{
  "d_model": 64,
  "head_dim": 32,
  "qk_norm": false,
  "init_std_qkv": 0.0625,
  "init_std_o": 0.0111,
  "init_std_down": 0.0111,
  "decay_fraction": 0.516,
  "batch_tokens": 32768
}
Each number is 128 + 24 x the weight over its row's rms, rounded and kept within 0 to 255. Layers, rows and columns count from 0. Numbers have three digits each. The size before them is the row's rms in percent of the matrix's.

# layer 9 MLP up, 256x64, rms 0.161, rows 51-100, columns 0-63
098:134164145158170157124159110128092128114166158152120140133130149145091122104131146141157174150100124120158100161121107121095136103168142103127149125143158066137149125118148113130112189135121132
100:135175140161073117125154121132101085107103114133098157109094122131132127147117125153162121139110131174095151152116110107148081110145113139103090114136136139161154157125162101132157173142125104
105:144157118145181138113102150110129134135146113110146135091159147095144145146157172138172117192096150110147102125137134107080092145139145142139104094126156154099103113110118117148121143119153100
101:134110102128146117130096127197153089151145157118131148149123099129123127146125102117155090132121178128136162143139122101095134114128159085130156079155149134169101136149129110113124143157155173
085:148099067128094143124139103106131100175120138151117142109083137081142113142158136140136109144141116170146143132133092112113115119162131119117150157081142111094104140129149153149155176135107093
110:140127128165128153102150129121117102136089170134103168136086114125100147155097108121116132107114108131075156139140089143086088139145153153131125163106104125097164160132132136123132082155139161
117:114117145119094123117120107116119140136131154139067111075132137162155142091131096133127115091099088115141123140094088101135139142138102116122145160072122131106086108167153129136155151105100150
092:122120118120150130177140143118148090102154154132143140095116161162086110125111128119133108117100119058116120144087108164109124138123115126185112147126145161114115118161091123139100090141162113
088:143150139135121137073085115100139113173141146148110128052159103105128089086103092142113112154103117138086151137156090115133129105135122146128095132127092115093129127110116137125132123111155132
107:098160134164148172138119080174116136122128116146150096128114101134107095140094104104146176124095116119141124107129168133078122109129156139105164141114112096088145146152155140113113117134098099
100:076156135194126097095148173133083130123131087173119156148138111115123108125129103106111116154096160132091126121132144106105117125152151133094145114123157173123159120149117121141139091110131132
096:173137152111098148134100104141111141092179111170135106167138161122161094135161126125120121150168143093154163127138169138125163141107108129134124140106115148150088117116097112125157177131123116
100:152147131162135108150122130172156124139143130160151145179135110140127104144154169171138144149095126118098160151146099095124138154123152120155119119111148184118095110162173130124083150126149126
083:146123104108124142138150108151141131106152124118095185130137108126150109110148141140118118093108176100192105137124116136166097117082123127119187164131130141144108154175134159131106137156138111
098:123149142142125120096158148116148111065104114103120169089131139104172127163110117132134119145112133130092149129127113106150157122140184107108141141144147082124138170096172152083145139122126108
092:098129148144156140104130126106115127125096138099139131122116137137108146183159166108114148109081102118147095161139154126149116143069138100134171169101136150155117125134151155111117139073159141
105:140163115137131136134082116150088139125093154110135158139170117086101108131159117109141153145108088129167132137127106147161122165102180103136120143117143137102095126108135156070148146124131096
108:156116139124147155096088143093134127137112106135112129086145154160090123110154111172173097130130122112135122144142121119110084139157120130096097123081126160075120148096161131116139087117163119
102:120180160161113114135130124144086128130146104162090156104157102167084176137112122151135124100120138105083137116144118168154092137114128129112142075154125135139112122149132163131174129141135135
085:105120120161177145146125128112125125152070120088162144143138143131135146119150111132131163162108143084143089098109161116106104096148134108111122166167166101132164121126153121133151114106169108
104:124125157148125140137140122128151146120121152164108111133124138153129121138067165112122089150151141138102173100168139082160121114144121136069135157127106178168164136116174143143124115111138132
081:175153135134118108150139134117117148178125139135132131111123147118100168137094089114124150173086112152116163116113100142116132110064136120156171164166114131108103124124124114103125155097168113
124:098138123150115140118116163126115166112132123149111145137110177108135149138075114124147126128102167097163094169102105143149187105165133134141151139101153080119103147132138132153142152114166111
103:111166125126144161125082149108133135102109127134164128164142169138118133130175113117129114167175162157111152080117141097103109094135140119106124155107181134123114120140148143085116121157162141
091:173111117133157125136101094176123152139126159142134143175162124171117150101120124123155155144128140106110154094123143139162092157149142136139111101123103126121140100099174159160164091119145100
114:103143095135176109154124135113078136123094141156117125130110123086122126107148130104142151093130173112100124107092141139108167115104186140132088109131137163173119145124091141153138120111112156
072:142169108126128115096147145125099134069103112149129172118125106126144141114120104136181152103093101159154114135133170093171091104126124149137143077142127145133105115130160124142131119149143086
097:164138119150104125118187153130117114112084084100112125110104123107130155122094126154152144141124131140151180140090121129130108106163092088125111124117133118141120186178141145113139130093150111
095:143147122129112076135102085122161161139100104112127118112081133098111098127141121083110120101125090065149141088133103138111126113116119111126115119089123110112103104137134138170112143077119107
102:121108093116111157151110132127105123112129142110103145154134100143159145159115144120175140094084147115094145145132166125098179130142115069127152121133117138172091103074146151139122136096131135
098:091134147133087088076128128134150110128121118136145162145158118096129117071136163141138151147109111121086154126113096134150122146150120149100110094093123097139110151122103181126109153091155132
091:132129085110158130121122135152125156148083167160109182136145125165106132147134139121130139119135089160118104158136095136125136121104144136115123142157129108148118083167089128117156190109163158
087:118144153139114138135091115126154139164120157140098129124185113160113094107121119118137172142149100128110169135132111100116157108161102121146115072135093117142137150128089107156136126160181096
091:141141118081148124128142135143164101141149107106121132092166146083119152102148147113202141118131128160150119099110138147122096158146160109131110134104130080157110157165131158143163122103143128
088:108120105143167093105160127132126123141089152104133116106121166104124150138076137120146087129108118137121101165095154122179114099124116079158109156106093137111150153162121148148122119155161146
108:149137148142169108143163121096130133096132103124097145107120154142134122128154156104177120159133085119149140111159149102120121117148120171101079101114101142139128174119129118136167147172174105
117:116107177107143129111110164125141139102128155114153128121118178116091146111146120126157138159146099153106137116079064129148107091165124122131124117111177134136128146118166154125173121098105117
088:137100137118140110139115164101157177154131090123133177142144151103134093163137122105163150149084134153126104135090146119108111153143160135065124122113130145120133134134111083107138138104171149
107:168116128122115138130131090137123185103119137151106124133119143139154089153108122132126138129142153137138171102113190144135163120191114163136082135160142157147151142107134152117161171118141137
085:163138136114115087154157138107154138105138132107118129105165151112122133085151108115132175152135109141138140144145162138137121112100133072087134166125095157186131149136170137173108123130155123
108:114181150148137156113110116169094177109111138134121057088165128113132121149151141127143150153116147090155108146144108144157172096125109121107122133108129130104148094140160137120121164113126139
093:150151103133109127128098154131133080136144129098139127151116154140137113103156152090143147137109145129150175099147057073107127132139144154096147124126118069143092121130137131125125100135083137
085:112143110114123068141114128151092139129110116137086136156124167102142168101118107139150112103122159119096142120134145119107112169101160081105113142122133134128077095152104141130141157130080089
086:125122121106132128113134098133146146161102176133136132083153154117127111133187126126091151130104116147111110145135150084133051124117152137162104114129123110171147146116147168086097124138136113
102:107122123101166154148110132132133125109099154127111101148101123168117113151132136086120120142100152129086131146128133176160190149134158140099123155138159092141118113099107151186152148135149157
110:073139131106115116109099166136133119134135133103140151128181119126141143123137086130130138164104107147114133147093134136153115164174100149157143172139110139089093176141084116148096131127158124
117:148126109128127120104091115150120133137118148153123092105150116114109150165122170152143105101133146153100106059121092118166134118132159127184167097156152131113108169107105143106111140136110103
084:125154184104107113131119104112113140138122099153144128118144191124124133137164153173108148181104126151124089128106110134103135149118110115116164139126151132162151119073106089099144119144137095
104:122107106143087103082138119140135122114142146152107124168095134155120113154126146096124136141117138137152052115099144103157115150149140168111157156136104117145135160125138157168116145181154143
091:142129147117119177144105134164103131114109168126120138139137113114145135172114128076152152093119152095158116106191115112150145127145127134153154151115105180081143135138131123111146143150107083
# layer 9 MLP down (transposed), 256x64, rms 0.154, rows 51-100, columns 0-63
097:096123133107125140096141134128127136168131117144151138133136126144081159166181142105120176128172138132145103179157157112136134144142179120129164082154119135104134112112097091144158118138125105
129:124164133128115123117142112096091117123091100179133158132163134115149140137111107134170115119138137131080105175082104126130076101153135144172129104132116138138123158169156101114165134147125148
107:123130126121122115153106110114106094137127110158122139144079119130090129147148094137129121107185135131150151098136134114084153145145116093113137112202092149178141122134178114141140116121109159
099:111158095129156118164100085161176106108128137145151106173107097133075133156113125115110118127105165123122125145174148113154119092123140098118129136158124160133095159102123107113147136097150101
089:103149134121141124151133133125107117091161086100119121133121084113142129133088147168108149150129147137071128111119171149121173074109094108112130108129154155081147113101110111129124100119089131
128:075120120138138133135120151090149126113152083139174162140110154173152113102114124122106087183158167113135129147127145120133145141079121137137122118135163132146102093124149133121164175155135139
099:125151136148102158148124107151159170165101139128149136126123125119161142133106139175129147113109103121132101101116167118162115130127119086086108063148172139136124115070167141147139148142134141
088:152113114164079121107132147100107125127147112134120131163177114126150103127151132160126140094189162149116128135134159090172147127138111157137136120146187109128119117100173113118129108111085119
097:089124128088115112112162110126132088119140140141149134119119103130136142131101131125143157131185159122094140130158175194102130100127137164108100111107138171099082127143096103124164117131120124
096:136088136101151119144115129099107074105107154138139140142147108139129092148136120121109159131109116121067164136107112140154160087091115122114159112179128168149149115152104133175118108118117154
113:109116143121156141127156140134101116160084131095112090137107154087150154132120132145100110150109135124133129126109088103152143094130106146157142142123109080101120147091109153195141171105117162
075:116140122146111123118123110170117139113099166145078102116107120121076123138119125155127158165067176109118142088112117116139148128149157103140139133153123132176137172131156143135112140167163129
085:151129092143120107119157127116084188127112163079140102101118139114148105093123132122120130138089116123114126151083070098122136146130136140130121114127137105139191154145128149123119114170157160
085:103088127139151123107094122093114124166171136120124117144099121191124114091134104127121147168119120117112095162160141103136162132128107117068124155101131130121118137099101179123105102159127119
101:137099116129069136127143167154126114134131099116104157095123118145169148125085144121126119130183120139148101149158154129154124062113094160131127115146143120124143149124158123093167160144097120
084:175115083121123166091127160114166138152165146159129071108133103133116123132118146154161129089157132135099132161167156117142106099124152094129126131141132119104102112147151142154091106113147160
114:109098129113133124172150133127110116128133132149127092104116135115152127163138108168099128134127154162138141097153110094083129112162103125123181159151095139128114195135089117133117096126087161
110:132148122110151142176151122180119129111116162126162114120120158082146139141101128121137153109115066107145143102142098171147149129100104144128139112177163082106142100128145142107131139164129124
119:132172122105151125082150130071134126119121139098111146149134130154145113115141146139163152143119139134145123128125148096104166092140091147130121175072133119122131127073088073124142159129118121
095:125136129134107146138146072143142094116097134119208112146114133113139144161121159161134139179159130123110139156141113168115155124129133119172122099123113144118134095147101147093127166135170108
100:175171159109136113118148140140117117151142102114110083109138136141148156117124123104136129197138113086109162106112154118117118108129141128146128153150145137105145138129150150152113071120126200
090:149142141148146096115121095111120182132139102148141135126098097117122106114146161151172141104153175134125133112122153142125097092140200149142116121112150150096129094134126157102154104115084116
109:145150117144138156121136107154130136143191131133129155129165129105140105122077162091091143129126080071113103162130145117104085107135130132123105111142117129153130135103172127141148164138159100
096:080127129157121123142127116124122145090122112144106121186147128123142124090128093135133031141149149145113127161087111137155107123140092138142143127127104144133111146160177129150136143118116110
093:146137145125131099130164099133104113119137131074117100100123112163146118141136117172151142136165087153154119162108137105170125122129151143098081084119121120161173139127120160093090093130125124
108:124120137132092129081156144144149104111127140158125140159090115150112105120082142148110189139082122107111071122125137115140080126137153128123106138098183092100153131115112114113149123117115117
104:136104128146127106121135120119120085135123114104092126131106107142161121152125139133127098121164099105135086193132111127128125106095138122151122077130108105068084119115067105117111096096125120
090:140127135140126134164144154137125153121161109117147129143125126118177132168168145127148127086175152172131105126169181167151149130128133150116188089146134140103144098138121172127130155128129140
099:126137150191110136082151137141116106085156091102121137162168117132156118115116152132114088138155149123120141152128133141151128086112137167118118107096183123125167125145140109107153130097093111
107:131140130136155121088115101174148110124113101127111148144162117143159093140099198125144128140135116154129097059109142120149160083094121131138128109132110093162156115109116141118148118119107157
098:135123160177132149112134100075150129157143100129134141182127136137118150164165130146122123090169163146096143158146136127141142119139142103151103092139059128116128113144116129125159152134092118
086:114128138157156127093126135119155118119150097158140150140114108091091114148178137131108100095195166105172127133177118111140144119148091147140143116103123159130142123121140108131128084105096104
095:152146165161133146116129134138089092144196114127118117118090140145111086130136161136137150128117119145082124187142175095106116100107118157084147124130126137097154118141154100139120108117117128
097:125107097143122152146111167099134150128094165101190100150102102120116108168133104097120098149163100129180132156133162115126164109118096152105123108127147097134154140092151139102121137120135130
105:133083148144120126174111145086124170103111116128085110135109112139117130080149159114097120164146151138122148150154101104063159147098155136168112141144138113138135148155122132094112144140141145
093:122169105125106139168179121101135097118080139131100128142119132159155090136122120165142120128154129178133124131107131137141143152076131139160132112155129125126113107070142105119092124168150171
110:126079123143150099102099159131152148078111093129107143187149116123141149126132123123136096119130122161130129112151132119150157118141137173136148120115120109116186104123134190095088129154126154
092:110117135117126143137061114121092071123119142096101154152086108137142126123137124144096127109105104118133149123149112131123149117164129117175112141180055134142134134088103145148115141152126123
077:108118120142155141165135087117109191122123140112110089084121098162089132095111104119115133151140116109132163113115100115123135149158151101117113160158074141111127091155098167124126114118154124
083:127132111138165115104134139155191117131136122125140137126111137156126125105129161094132127137132137127129044124130114174133138114163164115156093135098162125113118114160122131140126075143188124
097:097132157101194165124137123121158128097130134137126085163118141119094143151151131108121162111112122138077113088125140149111141053113139128130147096103147125124130139108137135162107096124137162
073:115113105111131121145145102150132183161170166126147107096145102135063124137144146161153165117151108122160122117113126152135172119137120126103157155132104142147114103163115182136111101131103120
084:155129131073160123087150085137131104156168111113148120103103091117070107124132114119152192130106104101135082128118144150144104107109130109085108116116137146118141132109097146149112119129132122
104:135129118133106096150141139142161126126156071113122148094094149130159107120145120132132118102157117098159151137109109182155141154153162155102123140140088137103073132110131099151123117189131123
097:126164141124085101134113139092127121097123150112162137132117150154155114104127099129176115083138118125171130117082119133117163141138119117115159057108103113148124151080110110144138145168116114
103:146097150136136089144145151087153107159074136167105093152113133129121121117164085129163121092173160145083111104146106119142142109120108118117120101138145138157140152095125112157089138113123147
101:132107080107158138122154127128126142142097136127109110152171111151117124176152062143112098138098114089138117118126140181094093119104151098137140149152129098132122135108102130144096142107095097
076:116077118124146086129144151070130155140131121119133113104111115116091106141127137140124089139108151112110101123122156178082099120156148121128110097129100120101120095117100144104083078092129136
110:105154147135102126130136125105138142151116112112140145173059114111132135121155157147102160092143174097142170134098151123131144187122135130126080140128124134113103125180131149118157129152160116
080:113099121086125083105137182103111177146158121098128115122096116143138127130095137152127163145133115091149132089113136178110180135132120110094111146169117135164140124133097120124118118137169120